Each number is 200 + 30 x the weight over its row's rms, rounded and kept within 0 to 999. Layers, rows and columns count from 0. The size before them is the row's rms in percent of the matrix's.

# layer 8 attention value, 384x768, rms 0.0875, rows 5-41, columns 384-479
098,199,164,153,244,197,128,200,164,236,195,197,206,228,248,234,189,169,196,241,202,188,189,219,198,238,161,209,217,200,197,191,189,190,212,199,207,161,230,190,201,212,226,144,136,183,163,204,250,214,181,168,241,217,230,198,203,162,201,194,195,230,164,199,259,164,193,220,212,147,218,220,198,219,203,164,176,232,199,198,195,185,175,225,166,217,164,150,237,184,185,230,162,168,200,225,204
099,185,172,206,279,219,242,179,202,173,156,262,195,188,241,204,159,245,203,197,110,222,174,231,222,237,127,196,198,231,200,206,209,205,185,197,222,216,169,190,223,230,180,226,211,207,183,180,181,200,171,213,166,218,211,232,163,166,179,240,188,144,201,171,217,221,214,194,228,197,185,191,163,182,242,250,154,182,213,220,185,186,205,234,153,202,209,213,214,190,208,192,237,180,199,189,233
097,184,187,174,225,241,152,216,181,226,186,188,195,185,233,197,163,219,200,182,250,216,182,202,230,166,198,220,171,215,148,289,179,169,242,208,203,176,203,224,206,220,205,175,157,200,161,200,166,239,199,220,208,250,220,204,169,198,200,215,190,255,162,192,226,233,195,214,176,191,243,215,238,198,198,224,214,200,176,227,188,191,163,175,219,201,187,194,225,186,240,251,174,155,207,206,213
102,237,161,220,206,196,231,218,184,240,210,241,183,186,188,182,199,137,197,217,161,255,211,205,243,219,209,238,235,171,194,160,205,228,220,216,207,219,240,159,232,161,205,188,241,184,184,224,216,216,173,230,197,242,147,170,250,178,182,193,183,249,152,167,216,217,149,206,164,216,153,233,142,235,165,123,221,207,215,202,220,187,230,211,217,197,200,154,192,176,222,179,172,234,192,192,201
099,194,189,224,217,136,191,287,185,230,236,200,166,232,199,179,189,181,175,195,232,232,229,214,264,202,185,165,161,172,198,215,217,211,170,228,205,144,107,200,218,170,216,231,144,202,177,161,149,200,112,179,239,231,213,221,217,191,195,168,256,215,218,206,232,161,220,202,219,187,170,203,187,227,153,169,282,245,186,206,225,171,229,228,229,244,220,226,203,208,227,211,188,219,213,177,178
096,216,122,230,199,186,157,233,141,171,236,188,232,271,196,192,198,187,178,200,259,224,174,219,196,153,205,213,243,116,126,215,255,192,170,185,187,178,196,222,171,175,203,184,203,221,232,182,164,253,181,173,198,137,248,211,218,170,241,206,195,224,164,162,248,219,211,177,172,204,142,201,178,179,195,245,195,172,216,179,231,142,211,213,255,188,192,239,133,207,202,225,208,164,263,206,182
098,181,184,224,194,197,227,178,171,179,217,211,132,225,215,212,160,169,224,190,197,219,201,226,214,195,192,233,232,160,205,257,207,178,214,243,168,169,201,222,209,181,197,226,153,192,213,199,203,237,204,143,268,266,166,186,175,164,157,256,182,218,174,226,184,191,208,226,249,171,197,186,164,232,131,171,241,244,150,208,199,153,205,221,189,216,169,173,217,177,239,155,175,168,215,171,208
098,197,197,223,183,191,183,190,165,233,151,155,227,162,260,227,214,202,220,193,221,187,131,214,245,184,159,257,204,246,176,219,213,202,188,147,253,203,222,221,230,177,185,141,195,247,223,186,164,202,173,195,257,187,208,115,208,150,228,228,237,210,237,134,154,265,203,236,209,245,240,149,212,218,168,175,169,254,203,281,182,251,177,168,183,225,187,208,191,236,213,209,162,253,196,185,238
091,212,160,223,160,206,219,213,270,163,234,202,165,188,199,169,259,213,200,239,162,176,114,219,265,132,209,202,220,213,174,197,184,232,225,197,115,163,178,202,237,197,196,207,159,212,238,236,200,231,144,137,201,239,169,207,215,189,191,203,240,236,174,207,199,239,178,214,176,198,227,187,192,160,215,201,175,191,204,228,229,194,162,251,219,159,204,184,190,191,192,199,143,200,227,150,187
098,163,223,196,192,251,192,132,196,155,140,221,201,185,210,207,238,138,178,237,184,224,244,163,224,226,194,207,246,253,213,195,168,201,196,181,169,145,198,202,197,168,225,188,209,241,223,247,219,212,167,117,181,189,160,212,274,131,177,210,210,200,181,184,142,209,172,240,206,140,194,220,142,211,188,212,196,197,188,169,188,160,197,210,253,195,209,262,203,186,209,168,154,191,237,207,230
100,195,231,208,251,236,188,186,190,183,222,217,181,239,245,163,174,202,192,242,197,217,248,159,215,198,177,255,222,225,204,218,202,263,218,186,184,170,201,224,129,194,222,165,180,185,176,178,178,169,203,184,200,145,200,206,163,220,167,225,198,191,228,216,237,177,256,165,246,147,217,211,237,216,156,179,169,274,271,205,212,213,175,251,206,235,199,210,216,193,278,161,218,227,250,205,214
097,216,183,199,218,210,149,244,232,249,172,206,192,203,216,229,264,272,200,209,143,165,217,160,208,196,196,196,197,284,178,176,182,210,192,121,225,176,198,155,187,207,234,235,184,172,203,216,184,198,187,234,175,205,193,177,272,153,213,202,217,183,171,236,195,205,225,143,228,188,199,155,186,204,178,248,252,248,178,197,169,182,210,188,197,210,243,197,174,198,199,230,220,225,151,187,205
097,248,179,162,213,177,183,162,221,169,196,203,247,212,253,213,134,182,206,241,236,230,190,146,223,164,208,188,203,206,189,199,204,174,189,224,204,193,243,203,217,275,180,152,210,175,239,209,216,168,168,168,190,280,166,177,200,210,216,194,259,199,186,198,158,215,156,223,205,217,222,188,196,185,162,221,201,185,159,216,181,140,177,97,172,144,235,197,167,230,259,189,204,195,224,233,215
101,168,237,212,245,232,216,195,260,232,210,265,232,229,195,151,184,195,229,174,248,218,186,182,157,222,288,127,190,180,206,181,228,177,209,175,186,179,229,249,189,223,187,188,179,208,186,244,205,205,230,127,265,202,181,144,212,193,225,225,218,199,163,189,251,224,170,146,235,183,234,205,221,190,202,190,193,172,239,222,180,152,182,206,200,202,177,184,256,196,194,170,229,212,152,249,224
101,167,216,153,155,235,170,200,208,170,243,163,193,252,171,176,230,208,191,202,187,192,166,196,207,248,228,180,196,180,219,198,263,195,170,208,176,214,197,250,120,194,207,133,190,188,149,219,241,201,258,193,233,215,161,242,221,197,208,175,234,194,186,208,188,181,240,249,198,194,209,199,192,201,245,222,186,212,204,252,155,227,224,157,191,225,180,217,141,177,196,171,177,234,138,185,218
096,201,210,144,232,225,199,204,174,129,188,212,276,210,152,170,146,179,181,220,213,184,233,210,188,197,215,258,253,248,189,227,171,195,174,204,177,165,243,203,170,237,255,190,200,197,181,245,258,206,221,155,187,227,240,194,199,142,175,217,175,204,171,184,186,164,209,206,200,202,163,191,118,202,191,192,212,188,197,133,210,172,168,227,207,182,159,230,263,208,216,211,194,186,195,208,217
099,193,177,193,186,208,182,224,207,183,182,258,169,235,175,208,187,162,259,190,141,253,184,179,214,179,205,170,172,195,189,211,214,249,245,118,243,189,228,228,200,156,186,240,228,209,220,160,209,169,155,197,187,203,166,223,175,190,169,239,210,168,167,184,222,236,178,208,191,211,194,281,189,219,202,165,241,200,200,191,241,190,144,230,242,165,209,219,232,231,187,187,196,189,223,234,209
098,205,180,250,194,212,203,164,194,228,175,257,179,208,172,161,247,207,231,169,172,175,183,233,229,213,206,197,159,229,214,208,175,216,239,222,194,193,227,229,265,193,200,191,173,205,258,204,205,182,206,137,147,217,183,251,206,191,201,168,168,225,168,188,228,212,147,210,151,138,145,266,189,163,187,226,237,185,171,137,209,176,194,240,214,218,253,173,206,162,232,149,169,205,234,238,133
100,205,169,179,184,207,209,183,166,172,154,223,186,193,192,167,172,231,178,251,207,214,265,157,216,156,230,223,236,164,209,165,154,264,202,235,222,166,201,223,196,266,227,159,156,150,170,220,243,144,201,187,224,207,181,174,227,168,223,166,193,237,235,197,131,147,192,224,211,199,198,219,205,189,201,232,171,175,258,178,216,194,228,215,198,160,227,215,203,190,137,198,236,214,208,171,234
101,193,231,176,149,209,236,213,178,178,144,182,165,140,199,195,231,170,207,227,214,203,180,196,230,246,198,206,226,166,178,240,172,149,224,181,190,169,187,218,223,164,215,135,202,192,219,222,195,224,186,188,201,212,194,176,181,182,208,236,212,144,164,199,201,205,212,286,179,165,184,241,196,186,194,194,207,185,247,240,254,175,227,239,202,154,134,194,161,171,174,158,203,230,161,185,193
099,198,232,237,136,194,231,238,245,237,197,160,185,235,220,186,186,259,197,180,190,217,191,172,206,177,185,221,236,216,222,246,189,180,211,216,186,207,321,139,208,167,192,148,172,184,203,178,184,208,175,173,243,222,244,238,196,199,223,174,199,199,180,186,200,156,167,186,221,217,220,155,176,203,186,257,193,210,234,198,195,208,203,181,232,161,166,164,206,183,232,176,219,216,191,202,214
097,182,214,230,178,196,218,156,148,228,211,188,184,146,206,197,184,218,247,183,242,154,223,256,184,160,211,187,216,235,240,175,218,226,252,202,288,195,216,188,191,127,181,200,247,216,208,227,208,197,232,178,187,196,156,224,198,186,235,220,172,217,197,155,135,219,233,227,174,216,164,249,228,222,172,189,152,208,191,170,176,175,217,209,189,159,237,152,226,183,231,249,179,182,220,218,170
097,187,151,172,217,192,209,205,179,182,167,174,214,161,175,274,286,241,232,204,195,177,199,184,217,186,206,227,172,173,207,221,179,188,181,211,187,207,160,240,157,151,173,201,171,201,266,186,172,270,197,200,232,203,190,227,223,231,238,178,162,173,169,146,229,220,267,188,213,212,156,159,170,192,247,155,170,205,204,184,237,155,230,213,102,170,227,228,162,197,192,238,151,160,207,202,166
096,233,180,209,194,194,220,194,228,213,219,243,214,182,158,198,211,207,198,274,233,191,194,166,188,209,234,226,189,212,205,130,254,147,208,197,216,236,225,161,227,259,168,161,207,200,219,190,233,239,184,228,201,202,239,144,160,207,200,253,209,193,214,163,184,158,213,219,224,250,197,199,197,169,211,181,227,219,202,164,225,232,193,188,210,218,197,200,194,198,210,209,261,169,173,194,182
098,210,155,169,152,127,184,228,186,204,190,190,214,149,211,192,232,235,240,200,146,256,173,258,190,202,212,228,206,141,265,157,223,158,217,219,150,234,178,217,138,245,184,183,184,237,171,208,165,182,203,233,204,206,224,211,174,198,172,195,187,139,208,169,205,184,203,182,221,180,190,273,161,188,191,188,212,237,255,228,205,224,210,183,179,165,163,198,238,207,161,165,201,181,209,211,176
101,217,181,122,179,164,187,235,258,167,205,162,211,191,209,176,210,230,187,162,205,183,236,228,163,156,191,186,259,168,195,176,184,190,175,230,213,160,190,230,149,170,253,206,203,184,152,153,235,249,258,166,227,174,231,203,210,235,226,268,196,233,208,227,230,233,189,246,234,191,174,195,180,194,211,175,187,183,194,246,219,178,202,230,120,169,181,190,243,203,204,159,212,224,193,229,186
097,243,237,269,198,211,161,164,176,151,208,234,210,174,174,212,164,235,224,229,150,189,215,243,198,238,202,173,203,201,260,115,199,254,149,168,228,219,235,148,180,156,213,182,212,176,248,209,196,234,256,192,234,271,141,192,244,188,220,202,184,219,193,210,181,229,224,206,185,186,123,247,196,233,198,145,210,152,139,235,215,248,138,206,168,174,254,161,207,211,208,227,183,185,197,179,193
101,212,180,210,215,162,292,182,171,231,217,133,201,187,245,196,194,211,197,165,195,183,177,154,188,165,255,226,225,274,241,151,201,204,187,210,198,221,204,230,227,207,212,234,209,226,194,215,188,183,198,155,176,209,157,237,198,193,199,228,179,170,222,258,197,221,172,208,177,190,227,198,220,226,228,191,217,183,211,223,218,175,153,228,160,239,233,244,165,228,174,131,236,146,248,168,181
097,241,223,235,221,177,176,200,189,214,172,143,196,259,203,172,269,248,215,200,199,192,227,212,147,227,104,201,224,216,242,174,188,191,202,215,240,168,196,182,216,231,212,178,190,186,229,155,229,212,173,198,219,217,252,184,196,173,182,235,182,236,164,232,237,184,193,185,119,165,217,222,275,216,222,249,233,197,224,179,176,201,196,176,168,246,223,185,184,221,219,226,175,143,222,198,250
098,196,201,189,212,146,240,196,195,164,217,178,246,265,212,186,168,270,223,236,190,275,175,184,214,240,206,167,227,150,207,187,216,184,190,207,205,164,178,239,250,243,178,231,174,184,237,227,231,244,193,174,142,124,210,224,195,243,187,218,192,194,203,248,160,215,155,187,269,173,179,179,214,261,201,236,229,199,185,197,202,210,203,201,174,235,214,207,191,198,170,243,184,188,140,166,184
095,201,162,226,193,149,237,248,186,175,204,232,236,162,211,145,208,180,207,248,221,194,241,156,209,208,195,216,180,183,172,187,229,218,231,174,186,150,200,232,256,156,211,203,186,231,171,215,206,193,191,192,202,220,166,270,156,159,197,140,208,182,193,215,209,239,185,212,203,184,237,221,195,174,186,159,192,164,174,179,225,259,175,202,183,243,189,241,169,211,161,200,163,189,191,205,204
097,201,248,183,194,223,187,182,168,235,238,175,259,208,225,203,200,225,156,202,221,192,210,180,227,217,194,218,165,218,241,189,245,217,213,208,183,197,203,176,208,186,172,180,182,149,174,231,192,174,245,271,203,232,236,187,198,239,212,214,125,165,132,146,161,223,190,259,265,204,149,219,136,242,205,201,232,160,192,258,195,170,145,265,257,167,176,218,215,164,216,177,204,195,180,193,228
100,197,201,209,202,190,223,168,168,175,177,256,196,218,192,168,165,186,241,234,180,223,155,238,190,193,213,156,236,203,170,186,217,208,252,174,213,183,242,179,169,190,197,174,207,206,159,202,219,177,273,203,209,194,211,225,263,255,227,212,163,177,203,218,234,195,201,166,217,248,203,159,225,179,194,194,215,195,193,170,190,195,181,130,242,204,220,202,168,228,252,173,208,192,254,219,235
098,227,172,231,243,215,135,212,203,217,204,199,223,250,213,202,138,229,174,182,198,201,211,178,134,209,224,310,188,166,170,205,210,210,232,217,188,213,233,183,194,196,200,243,143,249,187,200,233,209,174,211,218,235,240,182,193,202,192,166,190,156,183,241,212,185,228,166,185,215,163,197,177,206,161,202,207,197,180,143,221,215,233,201,168,203,186,209,247,213,159,221,232,225,165,154,216
099,180,236,173,167,221,199,187,201,143,256,206,179,159,207,217,157,230,240,180,198,216,131,202,219,185,162,204,191,244,226,119,191,197,204,224,214,199,187,189,193,144,224,182,173,198,214,221,228,230,175,214,257,202,185,203,128,183,181,234,161,142,216,201,177,176,194,218,215,223,197,217,222,252,170,182,228,188,187,153,220,223,152,186,192,189,152,223,165,210,214,198,233,212,187,181,220
100,221,232,189,203,216,199,135,180,219,221,244,156,186,182,229,200,203,238,221,235,148,251,249,203,191,193,206,209,197,212,169,184,230,215,211,250,165,165,213,236,225,230,157,201,158,219,209,209,182,178,208,146,220,192,155,242,199,194,207,216,136,208,165,178,250,192,187,168,157,213,189,211,165,192,221,187,220,141,165,173,206,217,125,202,205,162,240,201,149,226,249,212,208,268,214,207
100,213,217,223,146,256,230,210,215,215,198,202,230,200,194,161,215,213,275,177,169,241,217,180,197,236,184,231,252,193,261,187,230,180,237,215,228,183,201,231,217,200,174,211,178,156,161,148,236,216,229,208,204,174,235,221,215,250,186,281,199,184,216,189,193,163,146,215,211,202,249,199,139,210,158,162,159,234,199,150,229,180,184,170,155,214,166,172,219,178,226,248,157,179,209,159,211
# layer 8 attention output (transposed), 384x768, rms 0.151, rows 5-40, columns 384-479
099,243,232,204,210,152,238,191,198,195,187,182,227,266,160,170,211,261,134,129,215,194,153,203,202,197,209,202,185,223,208,178,164,161,198,182,162,237,212,231,205,208,240,253,180,234,185,174,260,187,237,231,236,205,221,215,189,172,184,211,216,262,190,193,182,249,187,157,150,197,215,176,176,160,196,239,238,187,201,201,150,268,225,199,168,166,159,240,160,219,195,181,159,219,176,257,204
098,261,200,206,167,176,152,200,183,189,211,168,194,241,212,154,204,167,214,258,223,197,232,197,213,212,244,191,178,217,231,182,167,201,234,195,195,155,218,235,204,195,211,233,207,204,191,182,287,139,200,129,248,213,206,225,196,221,237,169,191,209,225,233,191,182,208,161,202,212,184,171,173,232,151,210,162,202,184,212,169,212,210,197,181,238,197,200,180,180,200,184,191,185,235,230,152
100,227,216,193,219,223,230,211,198,143,187,150,193,194,240,163,216,197,178,219,204,208,183,165,173,187,234,192,247,238,220,171,188,239,205,212,216,231,161,117,206,204,212,262,203,193,169,209,198,204,202,210,216,153,254,204,220,178,181,163,184,152,268,178,196,217,181,232,190,143,217,190,199,208,131,205,192,221,222,144,214,220,230,187,138,220,208,191,209,237,153,154,205,207,183,177,219
099,182,205,227,118,229,175,210,243,180,206,248,210,187,200,214,229,284,148,149,164,208,212,183,172,176,193,166,184,147,241,188,166,142,185,202,190,171,216,210,193,183,148,174,206,232,246,193,173,213,182,211,196,226,237,203,207,242,243,206,176,161,243,169,217,187,284,211,212,238,194,235,167,150,194,224,155,219,136,184,169,149,211,209,218,226,179,163,227,173,165,219,210,182,212,217,204
099,211,209,217,204,188,227,226,186,220,182,190,228,150,193,244,212,190,179,196,200,225,220,133,184,205,207,248,191,183,185,202,200,196,253,220,177,171,156,189,203,200,189,131,201,238,170,243,238,221,229,260,200,184,219,219,173,214,233,186,218,197,212,137,158,189,223,215,177,223,239,236,197,144,209,251,176,226,155,144,150,208,198,206,223,169,215,217,165,205,186,214,168,165,219,194,203
095,196,189,155,182,187,252,187,240,187,192,237,216,163,162,203,176,199,206,195,150,195,207,197,164,228,208,183,179,207,217,142,177,159,158,208,205,215,135,197,231,210,217,237,232,190,164,248,157,186,181,206,215,263,202,174,183,232,195,222,203,183,220,171,133,170,133,189,270,217,207,212,242,218,234,162,162,223,217,235,178,226,189,230,162,163,184,188,180,169,199,174,223,216,166,182,162
095,249,187,191,252,208,178,225,157,194,171,244,255,180,206,306,237,240,226,175,177,212,255,233,195,256,180,217,206,236,191,177,211,206,249,213,185,228,178,209,185,155,206,168,212,172,240,191,220,231,181,157,193,228,199,263,186,204,210,182,189,179,188,188,178,211,239,172,198,152,174,207,230,172,179,195,180,160,197,165,167,210,165,252,169,257,194,207,184,180,182,164,178,248,153,211,174
100,178,190,206,215,178,200,162,229,130,229,169,189,173,226,191,156,222,210,123,204,218,182,199,216,144,190,157,193,234,186,139,261,148,253,220,200,238,197,222,212,191,215,187,164,183,215,175,179,147,173,209,223,218,238,179,190,192,196,186,199,175,168,188,231,219,169,195,164,204,232,180,193,204,127,216,239,206,186,126,184,204,237,186,188,206,230,223,208,173,202,183,283,155,241,190,250
093,197,191,241,191,198,194,152,211,165,203,181,208,167,188,237,172,174,204,142,247,241,270,178,190,182,212,237,180,216,180,191,204,278,208,203,257,150,186,242,226,178,225,175,241,197,219,198,199,155,214,179,248,198,208,140,191,193,190,225,216,209,237,198,185,216,230,175,200,209,164,166,224,199,192,230,187,219,217,133,199,179,217,234,172,192,196,243,174,158,164,171,218,255,168,217,215
098,175,145,243,188,231,202,208,192,210,189,216,228,165,172,254,180,199,209,222,252,181,191,179,210,191,205,195,173,139,169,199,148,179,194,185,173,232,154,177,208,187,183,197,224,154,184,182,189,193,247,277,191,186,189,215,195,205,176,204,162,231,224,176,231,166,163,208,222,252,207,259,255,202,195,204,151,217,191,144,227,180,230,229,170,203,188,197,126,217,209,217,226,180,227,181,187
098,199,146,165,155,208,215,214,219,199,194,175,216,169,203,192,171,204,222,212,165,181,151,207,233,214,201,173,209,185,227,210,223,190,168,205,171,189,203,225,203,268,214,192,214,204,196,186,260,192,190,201,182,182,214,186,214,147,195,224,201,249,192,177,226,235,258,229,162,204,171,196,201,203,227,151,181,168,220,189,190,227,177,175,127,157,190,201,222,234,193,234,227,194,165,162,196
099,201,227,220,172,200,194,157,245,216,189,215,169,160,201,202,203,168,177,203,206,225,239,222,168,212,194,229,156,176,205,181,203,134,183,219,196,217,119,188,158,172,169,170,204,203,220,175,203,142,255,212,235,209,205,244,87,184,211,152,216,247,235,199,232,186,137,196,177,197,163,161,214,169,236,204,163,156,202,183,212,162,207,210,211,215,184,176,171,199,243,170,209,194,204,140,192
098,173,252,133,139,217,187,175,187,234,219,222,188,222,172,187,203,165,187,247,190,225,241,203,180,169,164,215,213,206,203,182,166,192,186,204,219,210,149,182,203,141,228,234,184,223,205,188,185,233,212,209,212,208,263,184,138,193,189,198,171,183,214,227,202,171,220,212,193,178,179,216,179,186,171,191,219,246,161,172,211,157,168,251,209,232,160,224,158,182,126,172,224,225,226,231,228
098,245,216,237,158,196,216,198,167,146,217,197,186,215,258,208,215,234,184,196,165,184,215,210,196,167,120,219,179,228,189,150,236,173,193,201,199,174,126,164,232,175,185,193,207,200,218,211,171,219,215,209,194,208,202,176,175,211,163,211,139,189,234,196,175,161,209,178,200,190,173,252,194,206,202,206,240,235,157,226,245,230,174,201,219,223,273,221,187,179,267,229,128,229,228,209,242
101,216,198,222,178,179,161,170,221,210,206,188,158,114,177,185,198,205,279,189,189,196,263,235,235,228,182,235,161,224,174,201,170,204,128,190,176,195,184,208,238,176,268,181,232,165,245,198,188,224,260,218,186,192,256,182,168,275,237,228,228,196,216,217,228,184,132,156,273,203,262,203,229,194,194,168,198,185,191,158,238,150,186,194,203,234,254,210,227,229,196,208,211,206,264,200,247
096,197,166,232,148,180,245,207,187,252,260,220,145,196,209,189,162,226,157,188,209,175,244,197,223,225,200,181,180,224,244,232,184,157,167,240,173,207,229,156,237,215,182,189,166,186,189,193,211,208,153,179,221,217,167,215,176,209,209,199,192,199,167,239,246,216,171,190,214,162,226,233,231,194,186,195,230,192,180,189,212,212,163,111,263,194,227,211,192,179,224,243,207,201,209,187,242
097,202,209,172,200,178,188,178,175,183,229,182,188,156,210,144,243,238,200,199,227,180,180,237,162,211,158,201,154,201,270,178,156,182,226,238,191,211,160,204,203,228,203,180,214,244,178,192,205,172,241,150,186,191,220,230,193,208,178,213,174,253,254,224,164,182,208,161,219,229,201,177,170,136,183,244,218,211,226,191,284,198,240,230,161,226,166,224,161,162,219,173,144,198,170,144,230
101,175,221,199,141,202,194,195,180,201,218,168,250,195,219,228,211,162,198,253,242,186,185,193,225,266,243,164,175,210,167,181,221,192,232,204,214,211,215,208,200,224,227,168,202,170,158,166,213,290,240,206,194,217,145,201,150,158,181,205,147,176,238,186,175,208,230,203,201,172,238,160,177,214,230,226,178,204,230,217,222,242,213,215,215,201,210,230,202,185,212,229,218,197,133,200,268
099,186,194,205,224,137,188,169,203,264,234,182,208,213,210,217,186,187,220,197,228,173,213,182,161,206,194,181,205,207,168,213,200,196,210,188,232,210,213,205,208,205,220,191,199,182,174,186,205,150,246,214,205,187,230,225,179,188,208,231,216,163,189,190,160,216,177,188,151,149,239,221,215,243,247,189,226,199,144,224,191,279,214,201,267,242,213,206,224,178,236,254,184,217,174,236,198
101,180,259,187,234,223,182,223,193,164,212,157,199,170,198,251,199,212,222,232,221,191,253,229,190,180,205,191,203,194,194,188,176,241,178,215,237,248,212,187,131,196,193,196,213,251,198,196,206,148,234,171,281,220,201,163,170,222,221,202,222,244,228,207,167,171,180,145,172,239,220,232,180,201,154,175,234,203,214,174,203,197,204,189,215,192,227,213,209,203,201,224,204,143,142,206,232
097,201,161,173,161,204,156,183,185,183,211,303,176,228,260,209,238,197,204,208,235,212,141,224,202,202,197,152,259,212,182,222,196,221,216,200,228,236,173,239,199,213,184,216,197,198,183,219,201,221,224,225,217,222,174,177,169,157,190,248,262,200,208,200,179,175,218,195,233,203,209,233,151,205,257,195,217,159,185,219,231,176,168,208,200,219,183,234,169,221,223,178,221,192,189,184,158
100,191,231,210,203,187,194,143,214,171,232,251,225,254,184,180,172,167,182,187,183,255,192,182,190,212,249,196,255,177,177,259,182,204,210,224,177,188,201,250,239,212,203,226,193,210,253,221,144,239,165,213,190,215,200,177,205,159,209,204,200,161,211,231,201,202,236,211,199,142,246,153,173,185,161,253,177,191,178,247,198,190,157,197,184,229,203,195,207,264,183,189,226,197,147,232,172
099,144,198,216,174,198,166,164,198,196,228,136,191,199,218,161,234,272,148,150,228,146,194,272,174,164,159,209,242,198,195,165,165,168,250,238,288,179,224,173,158,216,201,215,259,230,157,212,211,189,270,184,165,238,207,208,200,207,151,197,220,270,200,219,168,167,161,211,185,129,209,235,229,170,151,212,225,209,213,193,176,193,166,169,247,230,208,140,194,178,193,202,139,182,223,199,180
098,185,199,225,187,170,181,132,240,202,214,189,136,214,245,188,186,209,147,213,217,179,170,226,204,188,195,149,210,136,205,190,108,232,160,221,190,210,211,230,179,199,232,228,193,182,185,187,196,214,169,187,161,182,162,178,199,175,190,179,186,181,156,202,171,194,193,197,142,222,198,194,197,184,144,191,204,159,199,241,120,209,257,200,164,241,199,196,203,207,274,258,195,222,220,202,258
099,204,227,182,259,254,191,148,195,182,237,232,170,241,189,177,160,237,190,181,222,222,242,166,221,183,152,196,190,219,159,219,221,267,229,206,237,156,175,200,202,187,252,204,237,181,209,179,202,224,170,228,201,236,155,226,220,256,218,302,166,223,190,208,211,238,204,126,145,165,212,161,227,249,196,187,214,164,192,186,185,167,193,243,183,223,214,229,194,220,237,189,200,195,187,176,147
100,196,221,211,190,206,236,193,189,167,201,223,146,222,216,236,124,232,190,211,225,225,240,253,260,206,248,221,187,186,198,203,186,203,186,178,169,195,206,200,205,172,180,150,214,244,199,191,210,143,218,211,182,161,211,204,240,140,222,197,188,211,172,163,232,169,203,248,138,262,205,194,235,220,208,253,204,169,190,178,179,212,180,190,225,247,227,186,151,194,272,248,149,198,199,205,208
097,175,200,163,200,255,195,219,183,208,155,203,222,227,240,237,266,186,188,168,232,198,173,210,197,145,174,173,173,255,231,220,186,166,184,254,204,154,187,149,230,166,248,185,200,168,170,174,224,162,176,202,223,161,257,268,182,174,246,183,184,164,232,172,167,174,177,183,159,173,198,217,193,232,226,239,223,253,224,246,235,185,196,180,197,214,244,157,179,236,217,183,160,198,209,222,175
099,206,255,195,173,229,179,221,183,230,178,175,184,212,145,171,175,206,182,204,202,214,234,204,250,201,173,205,187,156,158,213,187,227,223,158,174,186,186,197,169,200,234,177,240,249,150,183,194,230,156,191,217,235,295,223,222,224,207,171,232,188,139,147,197,237,196,219,132,170,179,153,203,152,204,261,178,269,172,169,200,174,193,177,229,157,214,143,232,218,202,213,179,207,185,217,177
099,204,221,236,127,196,180,239,221,173,187,229,153,191,244,168,201,232,203,177,231,216,163,139,175,208,203,196,216,198,179,200,227,179,193,149,184,265,234,244,215,227,199,227,171,207,142,271,197,231,150,237,218,199,231,222,243,146,152,164,208,221,211,208,187,236,210,228,239,200,207,148,172,223,216,156,222,215,184,256,272,192,252,172,181,224,227,211,212,158,197,168,208,221,220,169,171
097,160,221,251,170,152,196,221,168,216,196,173,242,173,171,151,220,175,207,198,235,219,202,144,219,240,189,203,217,262,217,163,210,231,222,223,162,214,270,189,129,175,212,214,211,202,207,211,197,218,171,223,184,210,214,159,156,209,261,180,202,212,183,223,153,202,221,262,145,199,195,201,177,183,198,197,206,216,243,177,196,186,207,172,199,199,104,225,208,157,144,195,221,234,228,224,151
094,146,214,170,196,214,218,231,184,217,223,189,185,174,161,229,158,146,232,207,171,226,231,207,165,214,183,215,173,189,246,227,211,223,210,196,212,168,233,196,229,222,204,174,172,197,213,139,187,238,224,224,235,161,191,168,201,196,207,197,174,213,227,168,197,241,215,200,187,193,213,199,212,160,208,234,210,224,191,254,173,184,230,206,149,234,190,236,180,154,171,173,279,147,231,186,202
099,150,143,199,182,209,165,194,178,213,198,220,198,190,211,209,220,249,183,213,185,171,161,179,200,150,230,187,202,143,246,213,194,186,196,257,174,176,226,225,199,207,211,147,160,157,172,200,215,221,192,189,194,203,158,178,180,153,217,236,227,205,215,216,182,200,270,198,168,156,220,204,186,240,262,199,194,231,164,169,174,239,230,130,217,212,232,157,119,194,184,259,206,206,253,182,226
097,223,257,152,257,186,186,142,239,221,210,258,178,241,216,223,208,206,166,168,198,195,189,174,238,239,248,190,201,198,272,188,255,241,173,201,214,178,134,215,251,187,235,229,177,272,220,174,202,153,119,207,220,213,193,150,160,171,190,196,196,216,192,194,223,184,203,203,222,169,248,211,196,211,190,230,223,247,214,239,268,191,207,220,195,219,228,164,225,228,159,158,192,219,151,205,198
100,170,209,143,213,231,186,207,181,216,209,247,229,158,170,186,190,176,215,226,246,154,212,162,229,203,261,207,186,203,238,224,175,227,160,280,150,187,167,227,227,197,185,219,183,210,200,218,178,206,190,201,221,198,137,218,251,174,176,178,195,226,190,228,205,235,165,229,176,207,167,210,209,190,190,250,181,142,143,233,241,162,189,247,232,165,201,191,226,247,245,237,178,237,220,215,243
100,128,198,163,189,173,218,186,170,208,174,186,221,139,248,172,174,151,241,247,175,206,222,196,183,233,168,201,202,221,228,234,125,199,218,228,151,168,257,184,168,195,194,192,138,192,181,212,182,187,215,220,185,202,204,143,206,142,193,186,180,260,183,165,213,188,228,161,162,240,179,231,172,170,184,199,262,224,219,175,233,189,189,180,170,229,203,170,171,245,216,224,220,178,177,216,230
100,213,233,227,139,195,163,234,186,199,200,199,213,199,228,185,216,223,213,197,181,183,192,185,203,196,163,184,224,162,250,221,201,161,256,190,210,245,191,182,183,211,208,235,192,197,198,260,151,251,182,190,218,228,170,254,224,177,206,174,176,196,175,238,252,209,216,180,212,215,249,193,173,191,232,233,190,266,231,142,208,112,205,209,200,238,198,209,154,263,227,213,170,125,208,179,182